{
  "n_layer": 9,
  "d_model": 160,
  "n_head": 2,
  "n_kv_head": 2,
  "head_dim": 64,
  "d_mlp": 448,
  "vocab_size": 2048,
  "activation": "swiglu",
  "norm": "rmsnorm",
  "norm_place": "pre",
  "norm_eps": 1e-05,
  "positions": "rope",
  "rope_base": 500000.0,
  "rope_fraction": 0.75,
  "qk_norm": false,
  "attn_scale": 0.125,
  "bias": "qkv",
  "tie_embeddings": false,
  "parallel_block": false,
  "init": "normal",
  "init_std_qkv": 0.062,
  "init_std_o": 0.0,
  "init_std_up": 0.062,
  "init_std_down": 0.0,
  "optimizer": "muon_variant",
  "lr": 0.00602,
  "beta1": 0.93,
  "weight_decay": 0.048,
  "lr_head": 0.00342,
  "warmup_steps": 200,
  "schedule": "wsd",
  "decay_fraction": 0.68,
  "decay_shape": "linear",
  "final_lr_fraction": 0.1,
  "batch_tokens": 16384,
  "seq_len": 512,
  "doc_mask": false,
  "z_loss": 1e-05,
  "train_tokens": 123600000,
  "steps": 7544,
  "dataset": "wikipedia_en"
}
Each number is 128 + 32 x the weight over the matrix's rms, rounded and kept within 0 to 255. Layers, rows and columns count from 0. Numbers have three digits each.

# layer 6 MLP down (transposed), 448x160, rms 0.038, rows 424-446, columns 0-39
089099149137145156127067001110126143129163146125138078104131151124143126118107160152114139137097162255116145158153163135
051079141125098112158072209064186099158120070151117127164120172100088137079099107147143182166163076014124106077116157113
136101055162128155169109113108185179171037160175131167140157170109093120174129115165100136096107148144128087173111120117
067111141128192077096129166118114099160078184140121116109145106171137110139121138112103140130073169137165120120093117131
136185107121180119095085124151127169112074119091134179113132189134136115159119191116153145144130111125184161102107135129
128135141089127102114096103108157063147111179165109111149079182157120121116126109135154109106088127155146121146176103132
120183116182119130111095106098074126085108120138114130090144129122079147151114081130120171112151118189120174087138123093
139086193124213135184138168118160191136162123138102141145132075110129107134123136122089154110160111137130104118128096176
135205095137121173133115141161166169118177201093116114172121138099147131100159157152127122082138121150068141133203114205
139111134070155176086121124098116115090118111130151156127143153206178117127130182136100135081118177131158182162098193133
139139127133164134143153185150142163067179069092103120097089118129160125139156142101113145104212108121152155160153071156
120174099147124134126130176231177109141133062049114077136156144095123144132122177096077095066077096170141143170066107128
137157130071158136064116186110159098164168126193119100190128145144106134096131150105085125134104132149164142140068124147
133151144106143132125133102181193099148160108138152108150146084112143110217150156132159155065175123115141146175119141139
093104158157165115078156115134177131141142126075120108133080116125190114118098085134151126116060142108163118113127127141
090157118185147107157136098147166143149078145180131145090116146138100137075179154125145154139118096106114131111145102124
142092099100101105096140122105138088138139123178186143110108137151214139170159160113167152110096161130076178126137161141
080099130119112152143070169111128124169082086057160112121107162078118118168177142116113131139111089110136128157124168126
063128150108126133105147186133166070144192134098126205131148112138129164113091118058137152157151061144157144119099131131
090148125189108179112181162129135086155143127079179144107130134150081139174088177122123101105154090108135160125137118183
123166131127111178124160122173095112137145078096111169145139194080072145149110135077129106113177162143147169164058118109
125108132087108155134134138146129119115050098158167121079100145105136129199127136099115188105132087168107170174131148107
181173081077150167075137210090120158142167157088114155104129084209088145111136189138145175146100141165161181128247163120
# layer 6 MLP gate, 448x160, rms 0.111, rows 425-447, columns 0-39
107154081105139111094170107121135053149071155133134050122125113113105093150171043123127173132122169172163084095063105136
132126111162136142169116101118086110114126150072141124080167137168121079092135156070081150102121238094108038130160183059
151129121195154117164205123101106125124168114119105090154123119104154136127088111127099120054159144152060129152076128129
109109153152192153079128154173132123086102106129112104101115125167121134112142160055105059074186138084153155159143135071
092121150129121165130141163087154158192094200119146116135195105172116157143130152117130130106125122153150114083160128126
128099120120137176137171126169116123121123155166166149154097106153177125078077152090144074227121138096118121167119166134
196097068132120111131127208110143172134128120123092133092120137156129176114185123113175129073121136201175079164155140129
136099106110145100111083132113104137181131083166115135145154175165074208116138113173080082138110141107151132181152104151
112098105105142127103099086128141122127123130142119140031160105149117141142118154141110180156173187173136133132103167125
081119146192072119168131187154157166193096148168133098097125135115116182157109163116138133137093136133220123108117137116
089181116121102134134133150191113151161152058080139105124122134159142091095154146052129116126133126101149178108092101117
144085126079076156103185148142128105143166112108116141160210105129125137114099139122152161115156147116125138096147122174
075160157097129158165120114151111107119132126140123194103126176043097131140088165125145139120154128143094136089045134138
076152159123140174100159156104129066115161045149116077161146112138167120141134118122117131082098174136132105149137130138
127051108062108110140129121142127126127093108076150121103099107181089127127143132169112167126079103064095150109063127133
210067139113114064146108138078146073131110204161177184183195153157188084093158072145170166109140138123196146151112110105
164169088126123104118082218089156101165067108173135128133145093135063163150118177155075146143143152092151159109083069134
187121129152144127198080147144122112139109112122120162135094163132148069089125146208118160189088097121180095126068077131
065132121095070096140095145089127109147116116173150155131098149153172080102121068116125135181107124084139168088066114160
104111086156113130178131095130137143163138099117117158177092081141083142159118076103170141141116128169184084120151129133
115139092093139136133081156135092173112148121080107094117108119155118174151122165145122119072137166133155115084102131102
136099162104135176127051118112153127117186133111097141122102123175155110168112154119123195102132135142154104147192180168
094136149222058126152127132071136144172094115109140221089156064150133090105149143069137111154177144122104105205095244166
# layer 6 MLP up, 448x160, rms 0.119, rows 425-446, columns 0-39
116133145136173095148141131115105209155094149137049178084123120095115123139168056104137134053127082159105145128200109107
182118157148173052108134134123138101135089092102048174142090157107157195087116125111107140118121052147083144092091136163
170115169149094139101124124165150190100155123126117155157160167090139183135128176130160137170134136169112140111133117146
129178137136154127139100098132132115146173067125096140156131088137178134099136103098138103154124093093150084176126137067
142173131120120100141117119170110159137148090114147147116180131124131107117095130089149128178142149123152065091111083065
109082116099132097101122124125155101134175166153087169129138127137081145172150119143161134075110118144102125170229077110
129138162141148111191125096100096058119127172152086039195129147145156122085091134103099141145134145151100136091181131189
143170133107131128127122104173108129140118116106138119143054171152142180105129149106143134125099107125202152223146086115
101143131140061085121191127137143135173114129137122117065105120171096133113115092149139143156153150123129134109099170104
096140143129104120156188065146165150117130155069186092119129220063059131160153111114182168146084211159124080084130132081
093117208122109111054148087086097146108090125147167156126116142122158119153131108150142141110106121142122133149175151119
122156123091081075089152167098128190122105150141182126121133150069130143108092079091114180111083087096169186121109154135
141128141106127137125159079114154167115088081200155144113186054118118151130161069140053107126183105119109098135163156141
128108081123118108159128094150104141090060156113124069135135108154130170129154164113110177138151112195132153138125118124
094142139097103087085051113149126115155071084087156135089112133126157148173147111165084118142192114195136161087100088059
125108162147085105117113116118140135102170082192089117097090087081103152139109100144086129163111120097132083117150097159
133085092130153136093114126140151049133203059099160104122100099037159160159116096127143126169083066126139124098089156136
089145060152120147143157143103148101064139086120144089109133114055178126109133108091162122122194088161118126147138145136
185144110112162132107164170156089151167131071146164076125137176147104137191147043148156150176155097116109150198156137056
109152133114129078097144173069169181130129151122089146159138098176161154152104106145141100155104181122109131072148112113
111160177131078134163125157172121105143110144135125092097138168115143159143069154186110145118097112100146158136124147038
085047061092149125085125107110183126161142141109106093067126141149149122117105154152123069115137142106099112175132164096